{
  "n_layer": 15,
  "d_model": 256,
  "n_head": 4,
  "n_kv_head": 4,
  "head_dim": 64,
  "d_mlp": 704,
  "vocab_size": 2048,
  "activation": "geglu",
  "norm": "rmsnorm",
  "norm_place": "pre",
  "norm_eps": 1e-06,
  "positions": "rope",
  "rope_base": 10000.0,
  "rope_fraction": 0.5,
  "qk_norm": true,
  "attn_scale": 0.195,
  "bias": "none",
  "tie_embeddings": false,
  "parallel_block": false,
  "extras": ["some layers without positions", "local attention windows", "gated attention", "capped logits"],
  "init": "uniform",
  "init_std_qkv": 0.0345,
  "init_std_o": 0.0,
  "init_std_up": 0.0345,
  "init_std_down": 0.0,
  "optimizer": "muon_variant",
  "lr": 0.00794,
  "lr_mult_down": 1.5,
  "beta1": 0.93,
  "lr_head": 0.0039,
  "warmup_steps": 0,
  "schedule": "wsd",
  "decay_fraction": 0.719,
  "decay_shape": "linear",
  "final_lr_fraction": 0.0,
  "batch_tokens": [16384, 32768, 49152],
  "seq_len": 256,
  "doc_mask": true,
  "train_tokens": 229100000,
  "steps": 7251,
  "dataset": "wikipedia_en"
}
Each number is 500 + 40 x the weight over the matrix's rms, rounded and kept within 0 to 999. Layers, rows and columns count from 0. Numbers have three digits each.

# gate: layer 7 MLP gate, 704x256, rms 0.138, rows 565-582, columns 0-255
# up: layer 7 MLP up, 704x256, rms 0.141, rows 565-582, columns 0-255
# down: layer 7 MLP down (transposed), 704x256, rms 0.124, rows 565-582, columns 0-255
gate565:550463517495513526514402501503505485566480507558546545563476490497489541521471478498441541432504480508459527511481497516562560447527566452451538592467466506511633499493522496505490505472507509534551487538500448540474524533415475554507536529438531488502455598518522503550540483459534505473402513493524512536503509524480537525486584512492479558502510553463489516478498544536384506506463474485481511533473550481549514511462493517442503482557496567543509435510433463494477509536497528556522578524555456510451470470525529491510483498458510521535507467525576482484451484539470528517523481494450550529536523507508557440432513494507483514441533484536500535479478548458499433532526478509477485494486493439492480527511496582500546490547561511532474523514514534502482489578543543
up565:515487475570568551455549496523492480512522485456496507470490513537505491469472435438481493459498461486522571513463488587495526527507447530506465516477489507515440491471488510509560485441599487477448468442482501496505497498541489518403541521505471502551437516495517485506546529565487574510484561487489471537391551491532588497552457484533463494512491510522463484514496499446542503484524498536521524480417518443474469515504476579512461508455492526503537542458460493495510497575463501473487520533547500487534516500518525491527486474485541526443483482501542505515520603533548480520415567500445494532529518570436493454455463585506470486473507472548535471493423492489512494563451503479441511493427573494509457454502516545509457518481448450499509513517493494528543516478521494
down565:483503491454511475486538500509538455455439485479480415521444541529472507517513508470512495528493461551518517534520478495474561500511527455542474526456525382490470503593470494498482562434494445522519464538461498471502559522499511486460480539468458450482584466557444509388530536535500498502469528496559501509551417539463491521471432396508450499469538591508509533425513438547494515472542482502521513448531456511467534503523486456482501505488485546514517469519549534446581455506587541487561503551511448537547490506536539384507474484480464542463525478496497548491496529449540483497531484588500529577490545482552522554486473489569481532517472464528460503520495477445464533528474511483488479522495525496416465504555543597536514513519507458506498534493595455489487567432399541
gate566:465536523447453494474532520511538496564530485515474517499558564484506549469463531538489533571506464469480541497460457575461495499425450573503542579505556496447449460512554514501453474497523467511514505520416506373513472512461457492494505513491444470435518480484493538477523526513420532520495483406466534518551555437419496477536495482521499512507484454479518497474548439510576544492467475447450578517428504550507578549552496478500507500484524517476446511565594538454495608482479497469571528581533455532498522493473421479511519425492499515491530570440543519521585578513496512592462573434536522524466503406449515514504492483477482481480544506461455543472533479530508546475473518520451513508430516468564433496509451562570499511561445583546476510520530443540530530469564499
up566:526586564513471450495420474524494538491534498457508491512507529533546544450517575504463503571469472541552506526566539527551538573508493435452504474553441472457529510517554516483525528485498496453523486443535474513513486485545456477484529510543573503583500444557537473349485465426496471570487507516559477480451490494494512503540482476367483555520497359436485553488468456462466470441575517529544510596496513500473448536538522474564503523500466453506473515442548456485517469494511516540466509509482451569479487577505615506521416442546493524464514463577474458538537523613489505544487545541508521499497463469549471493494515553514496534534412502448530540548519517492431532572470545487457470612441508449448460441506482528486512490515407447467611440558483474506468496612511503
down566:530467487518507517492531506457504482510520503502513477550550460517544520494485466475574462484473492478517459527458426435485532527516467520423528438557457495573519482513485465519504445518429495502480477505527533528437480508403575478470451536549509475418452483479517436524475486527491500532495576465477527565480563518517510478451429530498510529543584512493469464540561458523581463474460545516445546437541469439495515543459531575543608536594527439518483499512360508500506499456458448500572483500492474495479540513592492487479517488536494484511503536405484473481509548462558468569493451540486544479475542518483516505546534502487555530445464630454493449516466584511541524493546471480547512491556474461498558535521574424538539502432579443385419536453526516447580544496490466
gate567:468575490530516490482420507443515473550570545516500424406532542494494526560509580549483499494448452504625472580478437472500571512435588439499543450495487538496486487503526456495516507552496523449529564510466335506570534545448479539488489523568455493491537562487502518505513513500495469512552565470522471462516500540489485500469517508490465499476497449510486563514364462448454495549492539538521414437496531547519491481509551475558437451446503484494416470511519487494478496507546492483546516451518478553471518543524449545465560522530472509406517552568597430466521497444526443510482491428541559509541515490460558482482532433588571452478544471480487563466455450472514525570616478479460506441501545498483481502448509457527469527500509510495495558479538509586523521510551448
up567:544545503535427461485463558517417637484533506444571541442459542456516476525539546530487502401442561550491465512463471510535461517634486495453541568492622505551567427426440563554491484513502499517480511433542484425501450547483530511485503544460482580515536477449506475431532498452564525548478500549541546466479517480443464535523495517522565546460572509489440520519503492513452461529465478548460454521542461476515488522568460576556509503432488487497561462498552473521479447489427474469533492448518427494420510484496513489503504582575523524617566451503541513490483478455534420506444515611464530500459501459522540409534520549509509531548477535502460563495501481554477443484587486492456478532452542510513534529584513555507527598467474501429482564521533448545460426436477480
down567:507474448477485501451473558557449489427493520544512520504490485441510586507636526490515513520433481512531492585485505484509501475565510472503513465546536580500461518475508571498400527535487443478519484425497525513477480531449542496488503538535496488425520536474443574544496493495478475465513532453558492604575494460494474434488451521486444521506539511472520482552502492493509463496399466545455504505530610523547526496474496491474513482466545521513522485460509441530473527517452460494586497501565427461466494469538445544487555518527565544590504483404512522455584512507496467465497449470514549475514504519487530559533562558554512544533472421532512523484479509496507531493468480479490496561543496534547514501486524513533491512512488509521500471585522525543481497440418542
gate568:514499464443511551462451486478444453541468484443517538497505499500479474551556533501476499504484517513486531492536552526440478471504478447540520500516460508524488506487487453438519490470524493500475554510564517510445486478477585434555450457527497484497518420469494503509478485470489496435562513531485446482465530504484484425468531567500446421465505436502434452420486465505521454495505455527482453567430489509584488511503445459583475552515483494420497436528549508479529554479535501499485538421452541510485468482558462504507517456503542537419453447537501515497478519525499534570513525515467473561464581453482558485410493471423498527505535512521496533527545476467493493527622486452486547470505536475499483576407559465487462516493504525527561523563494574517511520497459524
up568:501518542495454455489487542499449460504519505494482407610539518509499498485544428511518542508517440481485467473476523457511465503571422512429499465536574449517473483418452513476534519523523642491533504464508522540455501429453493500438450461510456426456578531519499523495548435492470556560489501488507466499497462477473433501494478485512510453452461567507519493571543494490463562469526475484499548497500550465535526501486560486493523495517507418537488430450479495481505522507494543432503467432551483473531487475490528493529570483507454458543556530537501484460574539466482444425494526487496568518553479423474434562492467507509495526505482503481422477504397465466473457489520492516490460459516513565534529490464465494573612511479417428480499491491497565479484492432585452
down568:481508531452508417555501465458514481448526426494484469486522406571478499561506518541454476529497494490531505478466492468529624497449526541481507549550504542423505471465542547438516512494516521478443469419479496513511476524490535534531532470456461503576474457523520453504493420470523517534396479461485501456506514505486422507453447481529526515520521517501498509492542455558562523480509477473535438467516484479472495527505502547496500474417581456479542529492566421514455537554503587518549496535484547493424582491468476554528479548563462515487541522452578490519506476530553501510507481467404600446461579457483551519503483520529553529463420499507470494499469548516500446481463566454491489538500472444495547489562434604489532461501462465524401434530467536549467506537568507
gate569:487473520530516503446450502459533437470480508462499543465439501450508436527441468516498411414467467542524506516534533468499502581512584561566507476553465493527484497557532466534478438506448452444467517435467517507498539439538569534493500521394524454494532433534615517544498482506533561484496526472538520466457542486505524431457538575474459536505533467571533568518503497534430544456472513524518431423556441412471538478447489543539473584418504429549460503520481481450477518517492451588525456501524458490535503484486544494477487495584535508499530502524497429521518489521524528541446469536538542497443478528551471458564558531457519563497591445513457501516525507531482468567555565541583513498444507557447468458508530554490541431449454497475479592511644489432527496571445471
up569:506499520485472484530484514490470523499584486518519482476456516466456496474538499508486538521538521531494507496490482499492483447606421456498572473503476544511431469519503529522429496502440477446513478493526491492551553440510500470505464529444503493468558483439519528495555506517521500413533486486537494492471468487485533496505503378486538542506467403453538507568491487487477436540530509500463490460554434501513551489453532511464466465455406495461540524501489506518533498535491483471538502496508553415452528514528516413444577483491557546499465494450486385512479577537520427528499524468543558513540505476468451488464498464481404520523578540514476408445455445538578505506489606470450527482485480531530534463527470547533549550517523480508543518505495517487433432502445451
down569:522546508513465555489529483490487584496511546493524434504433500503516454494591539470462532555548496435530496546513435563509520543488499493444483486575529442491454506421538477455423555531461499493487544521568548508404503473505527528524488522509536474532487425487500524457550518486559541494474492485514530511568528440458560442459526545465555489515502541510460525461495528465500527528528510492471568526482455430425422455508512533415531470376471534498502479444468471500538461477512528484546516434576512513426487470491522528491506499501478496478451485441508462547478512448450558455470535496441519502431376383404469452491490466566476552556484517585543547565485500468451538529468578397533510538515491525565483440473495507466541515444507555524515505498527543505546503545501524
gate570:524501475480439494551494546523489424499502527475449436512574516507519483530471540575537495505461508448496480529538511486469472494463547522524547513555474555529473622507381580536482464545438474460511454564539490456514508492436484483489500470525449475509553534485448511476443510510522510567548421599543509516483488533460498558536460496432501559525502479499427497456558527452473584485482472476477531577574467572454533437492457513514549526561527487440451467426547531562527518548529470556507512496569503536479498524522535573527453525568491515523474560461480530532515431495518443565400427420464497494447495562428555436501526509524533485526515448592470473429505524471491562478555584541480523464494474520535457496500454523478432520537509438510538489473496529494512530453516450
up570:541523510558513476483443486507434496519448460457504560544518513464500548469591470508495496452522535539485585516565426566521549485558443519501529508475543505562508506491513541441531459493467491473546506471450555490522446441560541524462521539534460462557503532514494491463446485416451562419447590488483513415429533488391539491552573515527486518484467517518467494395502579531487463492494479551556512429519546459503474494534457485495458537484563562519523418494531488468507524482446548488535476519425499459502533538507507507550538449435551489506504502487509431417545539448549527485498536454461545586518533490581507523488506402550533598443565619545484495512523493436473483452486489467474497441383479609460515494406513509527652469502550538504494430436490548465515550508601496
down570:566489494539515481480425537541545538519418552449513467521462440553507568535523464467530472524535516501368442564514494545483502485542513563520482535408456497482469444468553524507568531467539472555474467543456558457527514531489522499545513571537457507518512490558431514550435514431404463518494462408434560512430497613486508564533455455438558446482604501475572456436531464461499471494479460554515434462532479498489590462504526480478538537473497565521507455528471447540423518419491573549508436526498529547471571498625568509485509492574542442513468518425527420493479569517556540485464510611533486450520592493504461548550509534457500558511447522518514470387417527519489497514472479482535500438524491560514523554494534465535454537524496495457539543492562488520566441499471507
gate571:466546488556492517453518509559539507513463533511567491438538469512496460560522442554463408501451607519474492543474505519491576476463604515465573525504547522502499538537461502549560504546461453582458457524473553546507444538483532528493502482513573493509527532531562501430540536539462533516543494522466428459536494471550513400540472513542415492470475478536496511509514518472486494491430529457469448424513525425593491528562468585503564505561468411473614574442426543441499504575566524465477439484527557540480480554493520477563540503537487469512481468511420481542475508517523495504554509470601511516543499495455512466477539481503466540487446439498542443416499495536490486526572531569457494588497538446510497534497524507569502544542570521482514464483490584448522542475525565
up571:492513452510442477553514533601406523516513515501532480498481490470484530455528510529446556552471413533489513486451511562410548446500541523523497527538478471494579428547434486516488534525465503496425365482483482536525436537524556514449525524508527508482497526500496561519438489507466479361458496516500490541479506501451466461459533504481562442560518428488437531496512444536551480491487428486494462536520456500511490466557575439444458515462481527508495480485572465479494447379480521529527498502456536528480500483491529486461510484482435487463560527476526511502533480561496485481490539494514454551488488525437441525516383471544486455513509533424561536500538518479540584472423507493560573540492493481493476426414537473507474576420541534449523554523450539469553442540559584
down571:524517435459493489449532490526428551567470549509565403481455490513505489474509538501502523490478490481500486522485432528614532458472546501496488461579546553552512501525491505470477608502518439511446454476508562441589545527479525491503518467447500534526455572496453534448454478515483547442520519495488521484553571497588499516492512497520454493438496461480589444439462532522502496483487497535572503519563435535535511494510506539469493517504456515463505436460538466567481512390456460460498498502471477469552548499498582472481595534563607550572556527497451497472553554582544479504456525515523430490447456525468478590525478480471499425574446558473549506487503478580502504504463545511484481451500480579535497491514501511497476514423558512519460417556540505520503535496511507
gate572:545536501523406478509509500563469453471508483492529485498531477552433480455471446546561477511450477504488558509479485429466406556527501521440558457476517531546513564576461476499487511598506457546577470495464573511490476562537464496415492543514467525576457541549525492546516505501479500543510529447513585541553535463491456491483471477463482585553474455435441519471517498496429457477381478499513519502494527487539518468531511490509547489502500513475532530477448485460466493496542447478568500537504529598512448498554495519426462569512575525448530505491499507467517561537411522511531544430502504502560447485418485439490470539438440532485533556486537580534483519533494507522486533494509495488502459540497423559489492475499513519575549404512529469433570518472475493509446513
up572:522430565432418487531450505429445530443537543472484530580539441472466499376435497479464508520440519520536511512433472557475528527478490445516474495509437527437521507463557562614506464567532562483505494517458495453457492564442499537511503493576478518479439469626573500487536497514499488406495493547499512552473549465455464459499501553476485437462459501428445534518524518558509484472506478462567524480433425492438471560545477490480454508511485467530523592499432458467508484516511479534505522482452493498458549476599461506468576466534551522525602490548477490445523470491533446530585560482417476507457509556496618497457573560538513471537494508532476521478477487480404457508481435516491510486456468541524543442463513502489455554574550505489505534495564511498456495432484468
down572:430494584473497469430552472471438586460528471525571471474520462514578548517558522517470496463476490575427555467521477544568585467531463470510461476514504564482485485496514504570478469466514479471575527538490492546495538493523476544472487438476522477506484544621559460531433520571537522497473443498491543522543538627534551526488512488584496477486523517528459468481517507586540497509522517500505449463529448529421511500489498473494440542524568491444494511534459495457494503445504517512403538479525419620587581537453438493534587554471486502435503537516503504531464512447520398516528499565511472500453504492432486489483517547533449542584488511439555463447426554498481439579503475438475523551546502551497507482508522521503521531547537555574443545511568533535503555504517456
gate573:475564506506505451479474479473495529496555484476529523434503520463473501550497480533574547526558501493500532515561497449490437452491519499527450511475458529440477484483410487511519480515488489453559445415521496462430503513597475476441551523511499441516472481510512544499578496479517648472515550507534543460505530561550427389484512488478517551545555517467526532447460573518523495546550436515494508549573453543484425555520535532537556454570441481492451514461512447459493425450549459478511511453420510517508507544463466498550527472523490471513535457457495545496467499511541565514461453511507522560511517549452555498540466533492509535511534553510502488501448459565531460539508446484508505568508503489521428493498559458494546548548530501468590532502433557577534473467547508
up573:521490448450451537548499569483489512590475429499466433559531374469470562589512464519499495498507503536538460506572500400550500428452506563573476489521451513540532486508529516574552557474480533623565487501477455522570461409498400529541516511459363491462471436523575489588464513488487457459502519469479515455507534446524553549471473459567461517557451475557539535597534484502496515526489482537612470463512485480575508582493526501448461475461537527499518529469534464492541471539494482479580483444442460435462493488528513469458578546524498428505422534541512552543511430492542489472426545454462483443496529529489507501489459517465465435469511541515528518500454514560512555540583562482516480541553521530476489438500477492459500511522507538508558527481548522577461473481395357
down573:476421516553486544459536468416481566437474491498489553407531398563566516478510489514562522436505519530532463567520523414509533439512509433534462534520587490494465508455502492510494543503545543571557467477481478557434510516472448518489465494427514518537502494503544584454458506422564454518574459422473455474466427444487488449503554459497514550517504531437566560453519547404468477567523525497495510427478464512507506468540472550494519607543486493478441462434433537513436438473495533451477495506521579462483529558530536525528545523466535483500480497448517541475484448553543596556561408585498431481457471531500525519531540493508515535510530456521520460488504456468494518550532501534492568536498496459509538539602462442552485495492490518536407444517531495524414491522533571
gate574:519422494551508491498452497453475475457498520515473592478504511445488560537516456449462492543530545511502548449547561482461505525508487512486503471595532470484461478569530545473506526513459486561458459527523524406492455508499462464460505464484542525490471524477531487508465503547466589494577507512468527500471566575552480448493496518456564546473423491533462454511461549487455480464504499460406441425469491442484567483478521486550495565442485455521483440470408462496495502478555471485448527458459473528500530516531590509465435440447487597548429477525397399482497488534542429481467510492504518517522529521517499542550457474535491536464482538420475513522398540446567405551557517466534449448479439521549544492455492551509531498487524508484530429479480481534500459528587590
up574:467459405468508523407468469531450515552558535533500537513496497513510485456473477475475568531567496551507467529552512535454526472463478596510522473524503503520452509521458570571468521492570558513475529496429532542519391536547476506528441431419523496494451436496490475498393549414456441427528542514442499506564437588496420447502462552588452481449462527580552478474389528496476547504539519450519504499512504505514503481468490551464473502453534453512464521576521569473485515485474491525554497548435527495574528493494468503477437431472526533447494520521514497458514551377505413490505506451509526532515544488513509412480463515461498503512525470470485466476493564535536522469516484552518500474496489499489517497535536460526564483468522510517451474496487538537444511518563463
down574:429486531556498510439455546484511527546531490465575536551459560504476443488505461543435566511528468462528481501535492471507485513494506519508546470545540526522487471575500531532521490544417473487493481455483501475460473533418471521490539516499475505503520514378568528469490548436461519568564471459470573483548485502448484496507622505497479516443536471465386460496523518479478535473555467472487448512455443470523568493473514468499520545521510583495474477461479419498501552442539555603527496513463479493474515438478553515474479474473523631554474497484445511476549466520578559514534508452459515461514488502560490512473485506442538483490511580533500462574502534494491484473536486450484402532465515493508433507486553464463436565454522468472485505450447474487517518567496509
gate575:426572489516519536520509509413512556506512501475451463479539589500483435520512461527522457520505471433506481374543581550431509496496494506538566625478466466486430495565448486469545581489453507491460479541503491410560417454485507468520556541453356547546552539498444605534516561463481461436501560455546559475500463526437511483482490480575493517563527528526478451502479416523574519524426403483526488487553570410473553469479482488582497519494448481459502486454464575465478475479530473499447496578435485476455494511477443483497492450551508495555486526506456505493491577505521580503509577544445596501570540534481548492459462515556498541540456532485497456477433424510509529544467448480492548523573487489477539522520535498529515447550476504504563487556465472498511494501515454
up575:464516512514497539396440462494560562496499545564524495543465451466482463495428554522414551521446523541497510483502579496472502500528442529465483479470549549464477425478590473482409462533588538466509494436500443492500508494492537568472450547556573600515496539416585436574491510501479502490518508465492466472468544500513532545480502465504484456513434557429494602469545551496439507465553510464449489475535503419547470525532490509522581506541522471483537462514513485547556512532550522533525533462461465562509499548499539508565525507492481508420490513487558560519447428448438463503560478467501492571432510465496465510459548511577546461484526568479561511487476469454447453453515580483475453531510520514516462486502497520427522585488468493490479500496576526413539465507542611
down575:504524544477442475518520475512523531464471482538511468512463543520501494454431515506483493504528527500489477488510513547474515484516414522415474509480445448526518462506530481407533477534538510528491548400611516453513470496539515491484426463463496527484462520454600429490523571530495544446469408447519497525508604494525466517517563468450515489511527494546451546531523541458521469552509527515441518530487479508481508498551546504543553519455516500531444507532522489468489444462547478574562535428561556444488445510510487511474517492526513491466506494540496470529534416521498490540459513487524502501417496483461518480509505535458468496507492478524508485556510494487493477511468546465450447491497475497482523445624544532486521515513480511495551517486458487420469526530464574
gate576:534483543530500502480492439503419554530490491517491504524559557497494492544488519554426487427501471446502489453573571556492541529511483515537522497499589512508448443423487572435478540511533642520549505459430504501503565474529451497522543474483527500485462496497460456423436466459489599445485469421569520513509549475389575460522479475478534555489543464490525502525510537575499516457487458452464522502460568435526509545528468554498551507471475504515436506509537551544507531446499506524543472490512455537508481565483462488474414518433491458442518445524439474515531538524450525489540545564470471443468536437406560490403505515515562536443514498478546586532479526454529455566427510483431440492507479552505460420459480474540530523459482529515428449409513502574490533534545403
up576:538528524500481548535483477464485525538524423460397405457571493525526511432460502470491411611448500492496499571566509423560435406469579555524524461553512534497473416529420462478456433563425513454513472498505539489503474457500413524515533543517461459515478491502502544568477487536489463554512437500528518523494505444470422534529546529512449541435522527474511433545578467581460400496480460542523565559462504532526499508482503451478537490513486532462525468517439486535528501531468536450594462464500470560527530453566493509517465468533478549511590551431425451430433490471560473492491467465550489565493430471556489526563483406463444537449520510517497538479516444483541512488479496504509524516455448511481454541485505492445481506494512453534515544547448509447495519458525534
down576:552482457502504536502556530538491537530530544528443516559431495490561594486531543505526507423500602438469473400491443516405493527539417511526555483533529550441547570472458554434497477487469569469564534513481462475456483497512531451516539548539585510478509504459462562549505489517515496533566462531506456503542525470538491468483493512488471472483506482502461515520495490487512600450504535468458409444491515529467487537489559560486577489471489411546537559594525613450474521511471532469510541456538557419512536506538504507510469488603478508523536478470518493530492550551432480542469517475488487574548528487555489464480520499508468439446501446464510533513514437533469479461513452461503575407479537465548525549513451472463498458507465426475534473546500551488475515459501549
gate577:503523493538584522550475499471506476467506501566498480484464488487498502470533484554494506518486471462567473471470481507537501457439555465502488511550445486494485514499486472479502498483531542519446524528474505447475496479430529425453487534504551429445477450518562461523463497462516433480450514458419458462491535538528505535485553514513520535574427520476470493514480516484503498531498434527456506522507502486480487530495546497480514494510515552554533483545529452516495456458495463443512512501510371509434534513436539484543511502500472489539434400432551464544479521519514578450462503483481465518516597518502482511474547475505442477477482485455482468502519418513497517543510462477485576502438491548561523513407488508453533579502544522540500489524414486426530475517445499
up577:506434529558518441403502521484485494497477526467527502552534485485503500502467543516478475474477463483496576515453466481451548451491491545451479463564464505468501463553432473484481521494541430466549504483464543536502577514509566521403497547439490546524537571491497476589507535578475541551517474466536466501520507491530518472560503465561464501496476518513459500597522468475470477551473470468539540551535496502525522485478482484541409507542493491516506555480474475494429460540512521506527450537481543466503482480507495533517462505460475530481529495479515543441518519521478502453530469500558572474442464525552490458561412453507478520528523548449453539460492529451481522433512472511514507484577554511513485443455547514473506512500436486478461518514517463524555528469518470
down577:496467493484528498461521509448521455537461514517491488476513473454440529530497531436506462485427479501475473509485522474526460485468569562499485501565427467515488504480540462507541453493455521513524514427493474463510510481533459503501471578474396488556555511509557476514510487536503500444506473502530473483504558449459487470479471500531565548507436533512431529474520560449543490444541518470448542494544490493502469552510509539515554546514491481507436527522521421493488514568523505496492520549493562484541475492546555464458570500505506507449530542455513517476542468434456544482481516452479545496460535537531503522514480515542451423486531485486487460452513457581518496506435518469473465518489500435436514451540562557524485497558531548459560593434476496533494433469426499
gate578:467451460427498484502505473478512462540535448538500457530441442568504495476401534444474529513491482479579580409489472514502499526433557492499523544469470418531442455485547497480426498515464573467526440496478488506540464542497432500435491537524515597438530484522467478544469429517456480451480545518475491575437455585431490505474425500516462506435547475482466510503538437473522481483482530538507509534567418512472570470558495524557504474392536469493527447464516426465472557533444475464510489477530563567549470555501443453430553479515456530516501531496516554497507582506454558496538447533451521561501439518487511502538462519590456581442425456523539496463535612496474525513561568436471433423497558556523465504541553527515540496437524479559513573402541549437448489460492532
up578:562475554486444474457453397544510548453486419469530400420423559477545518487510503455433527535521529563416469500438498451475491527566522534422484452490388527485534460502532525561462470502495567495468482466519478488489452552499498464531414551396503595489483566431420532509546563490508470494485472539547477548488498447479511496475473489510420518544529515502532508489546549538484511519539505512501429474467451489466449503472520445501469535616494523465535524527507482546480540512553501549543463568389472461545478502501482540539502510546507444514507521520446516505421547574529501493584484438473481452470424410518467562555607480473580562502522529483468473490515558546562504557509503525514479437498480541462489510484622508500508526487459475519466493508522446532568479503516503
down578:481544493500512556499573497585487482497541491504492478524534460487492470549526463559449514526480528513496454536531531472464543493462487514520573517565532473497488535558455462486553447456484491492503496553552534499513511531439533528452545522496475447531494527462504510504503540478548481450550571511460419530444443511506487431480491506462440501438510501427455503541446539490490517559491473531503461462484465549522559517488464500474572505503521468462492553524537470528454492472512486497517563477494524445515502430533494562508569542545503477565475510463545472498501455499517499549551509556505450528543529585512508500432457450479549487550592488502492576512508491511514453482516472487575489562493503441522460475469477549484464492533510493475457487508538494462422485542508470
gate579:456437502537513496493533466539520472451560455497498461544504435534584556578467425522487506478512510435473567532444589587500479509507472520511525528453517432475440509520481498503462536543511436457516488472532492551517532551500553562504486511471576498505512526429374519487516559450520495493472539452547493496512522499522436471478487479509507584442514551519555487546531412531467474514503489477553514585498498520480430477505538520454523434512486583483565605545507521500536543527530503470493472522511521526461517519573526524525494477549471463537502488537642493442490481492479471558502568474494432501481534561550543538508505459480545493508470543562481538468467536483515584512479520437391527593506455489540530514471545437470468506525523558442537535473511485495502441504558460
up579:537475496586454541556521519618458531502515505483495525521462501543526537502499512525571491485497562497424509515472487520480554494504454518520558518464410489498499491483363473469479537569451460480490474525536463550451507522584482509460451563482537544439494465475538533473553538424527522513514554577518508527560493499536486520416507514506523562462492404510537495565496518479578567485519519488468460488474421420463475483446555481596473489518441541417594529549458549523488521499551511510541481468537539574494551518536551506519495447536472523493515539510537528521484499518589462564530498427439445511520522534512557513577477471529464528502504498504555464516482515518470572493571511452517586520501512519447571452478516539530484450544442551535502545507618445353472486482478471
down579:423479544576485494549584507470531450503476464461499535511476512517501552467457462540436523532488470471424512460459543536482438546557467507446503487442413471506471448449523480480499480558562504504497405404623541526514463494422487509471546494576459484578500490417542545487583547482448438526463411438555550521463462444503471531489497501537516483524507494568497419546442464532438541487527547465494542528470544523463435518495573534506583479456482445528492500453435454546445498496509457549467490564483461481512511559524504484481475479462476538537458480577550508527483449499430555524454509467546544484510672525470475444442501498494489456532490474507556544456485536407500488484436509470450550516441493531477506519482540502433499458461469451465542483503444483501501486513545529
gate580:530521509496525665452534509520413540594494482557552452481490503509498465442453454594578447440532507500478507509476472452562523540541546516534539523446499449461522429499523423457458479526438528510485523556487439515486573586553515493454541548458487496414485582508490512475558506488517462493571524498547516506502486512549454479540480533450536569458534514511537451492605480572530423517561452488494450480502499502480491531470441506510462428531486455541487509493544563448483438497450430545439544509563468486491448540465425508480481491481486500436518520445517412514520484465506449531488523453457496517600489499521523431512442585486470532586537480445487468536513518516577517499620537452488515489453496505545505448456574481465493466437479555503469539514506499558493512504457419
up580:488546477568520472478560520510443441540469551506457433594465533482458486548532542483493521475448491500504509501534577538450529493511474494472439523448490521516483481507479498508503501567445468416543520494488463530498435554516477523474528538554479498530543565541421540448524522480596517501527519491532526482481487482471450434505432395535518465507522490468581548489487505512556489548544494504469514514449514491513503449520475483457462522452546458513491522436601483479497473453498491535489524490519439429472461515479509499546465505436456537483433490522531450525471408558529497569578489449555475520542464523503493532596588528487433524516478507439487534486550505502540514469514577504484446489455521521512539548530572591524489422518571577546459455506500457498525453516482504
down580:487460462479533459483593461512537433475513542473491494505508460615540433496492484520521524478477521463460514528552531499508487536556413466539481527526539392498550520514474490558482513444567542516586470509520396457492534470560516503533487563545515515523543478556479513498553511482573531541544451543514469449533570434594516462489492455506525451484480501499448475479475517474517420463553475497478517531463464410513517536458395526450524571550515476527540568474515517567536469488495497546546506500464538438470484465494518439511496483507523527457457484531557540479463469480529498513501549490571460483485439499514570508491518506505488459464442455467558510524521470543470489459470573512498459477510521530547477556578517476517568511527584524538485529441562553505473509540486501
gate581:541501520494451532514440456446485501490506503487515496521495504450530466450437530509398483474525547559497493495520406443483501479450475493475500520480552490545525485444567470520493538520493483460532490499529503488493496552496502528535560480497438504464519428525499533479523416461496484490598525535513464460524507580497467507490519464620509487555514536510478555474443470530513530463553452442487508483497515461548483460569515436481551572553461530569553622455566497515506498451501508406542485466489523459540475519478484454442508495510470431504439535571499501551519553464512482495613516475453470506519584466517477550559467577554477559462511541447483550437471552533520475444549520560514481459507509503525481520425566531484495470524463492489552515531531529492441478569515476
up581:517518503504508516514399475513520485498451457537519479485439504448502450507542423490400496487490516474508430530439516570441487498519510487454421522470477480543577445541516497505472523538537460445467540498518497484476552472493435561508486568521460597606546514463467486444531521504466582545511527478514538469497534601509572501462517516488487488476508511451495509446420470448510477485468550472479483486488445428581503498519492502554426531511537559428497512507507495465432487593488437523455508545505462496489517566464452492467415472535500477505490548523516493516563517524553540467503450506503542442546490505527499514514506547477498447473511520449495471535466512575483455449507517500559478430559507472523450499511513529533467547472455518487603547513479527494534465494558538
down581:438444478526542429486527480528535550409435465513489490483500603558483548452504431445525502441484488506487508509500435490543499453467480500461453524426526510521453441536486515447459514501504437487491495471481444483536504489518518548478510527530511446482505484561482512463539464459446493437566516491572506514446525497536525514446517504526534438496520469493503542492394450467529499431534510602497473531494510526456416428548474475464566511493538462531496498459498473499517527468455503481552513460502485454460525567517466477508501477422434462483450488497535465546543503531441527553475525513502552508539512531513513503550439545540530526498467506522472498461555547540498551537461559505589475432507509513564565512433428459483511526471444511473495489484531484490482524489469479
gate582:483534504522517483526440494537520565509494494477441461479516502482493498533479522504486477576516523519511558488473593461506526557489553484513445489516424458431487477511433416475559460465516503504490496440471443469505468493501504473560495459506462408452503544427353397493535557456542514492473523544512510492472529515478523542508523539452500529527463443474502500499498496505487502499548515511529513544543479446503454494513415549523551459513526497501510460475526547462515479552540530516457486453434489582506508529543484504503509548479459525520418498545509521505539435496514485449512549519495507465526541532489526499525499532543531531502557506531571574463456485455519514523550547432519453427435466552479453508500466457544481443471385505514548506563414432544466484486577564
up582:439541508439519471491488523482513501474542527543587529480503485500535447493462527575499452476499562502468430550525503496476470515504404487504496513529527486567501406483525527502502464411480558584484464549418531577480500456438471477504449479565480503464516523592511555522454461442559479565479557497494494496556477477529552479524408555464528476463422536536450439515529563523462496574470452477472497409495516475486435443459469478550549460514427436519493582483441458553509540479502462552496459513542501510441522506478535480498518457548472458476555456446527507521513486576506471518527548429519503521511519535496470526457562487505509539452481513531522625453502494501605557496517525548527571477502502495454450443503503462511489486505512582456550550472530433441512550526529456
down582:442505550523514496449592502515499448489501471594473541519501513569457543464554550459487507449544518548515458533536549439500508492447500550504593472482543535521566548518477558439537472609479540490530554494550566476554560490480590457449512493523507453529471476556526461469502543436487497548547496551503489455543508475452504582605486610563417482495595476492512527497503520511561427501443500516485533480378458516563514495557485491503491558539446598454462444519503456470445470499442458525452493537468505476494504497443462491526464516518460564432543495465472418493479493542414542456452499459425502440426456571567452546408523499449456448429444501524465460488479481402493498540481448496479543526408506545479624464496498464520500474499521505498495456559551465425454438460492500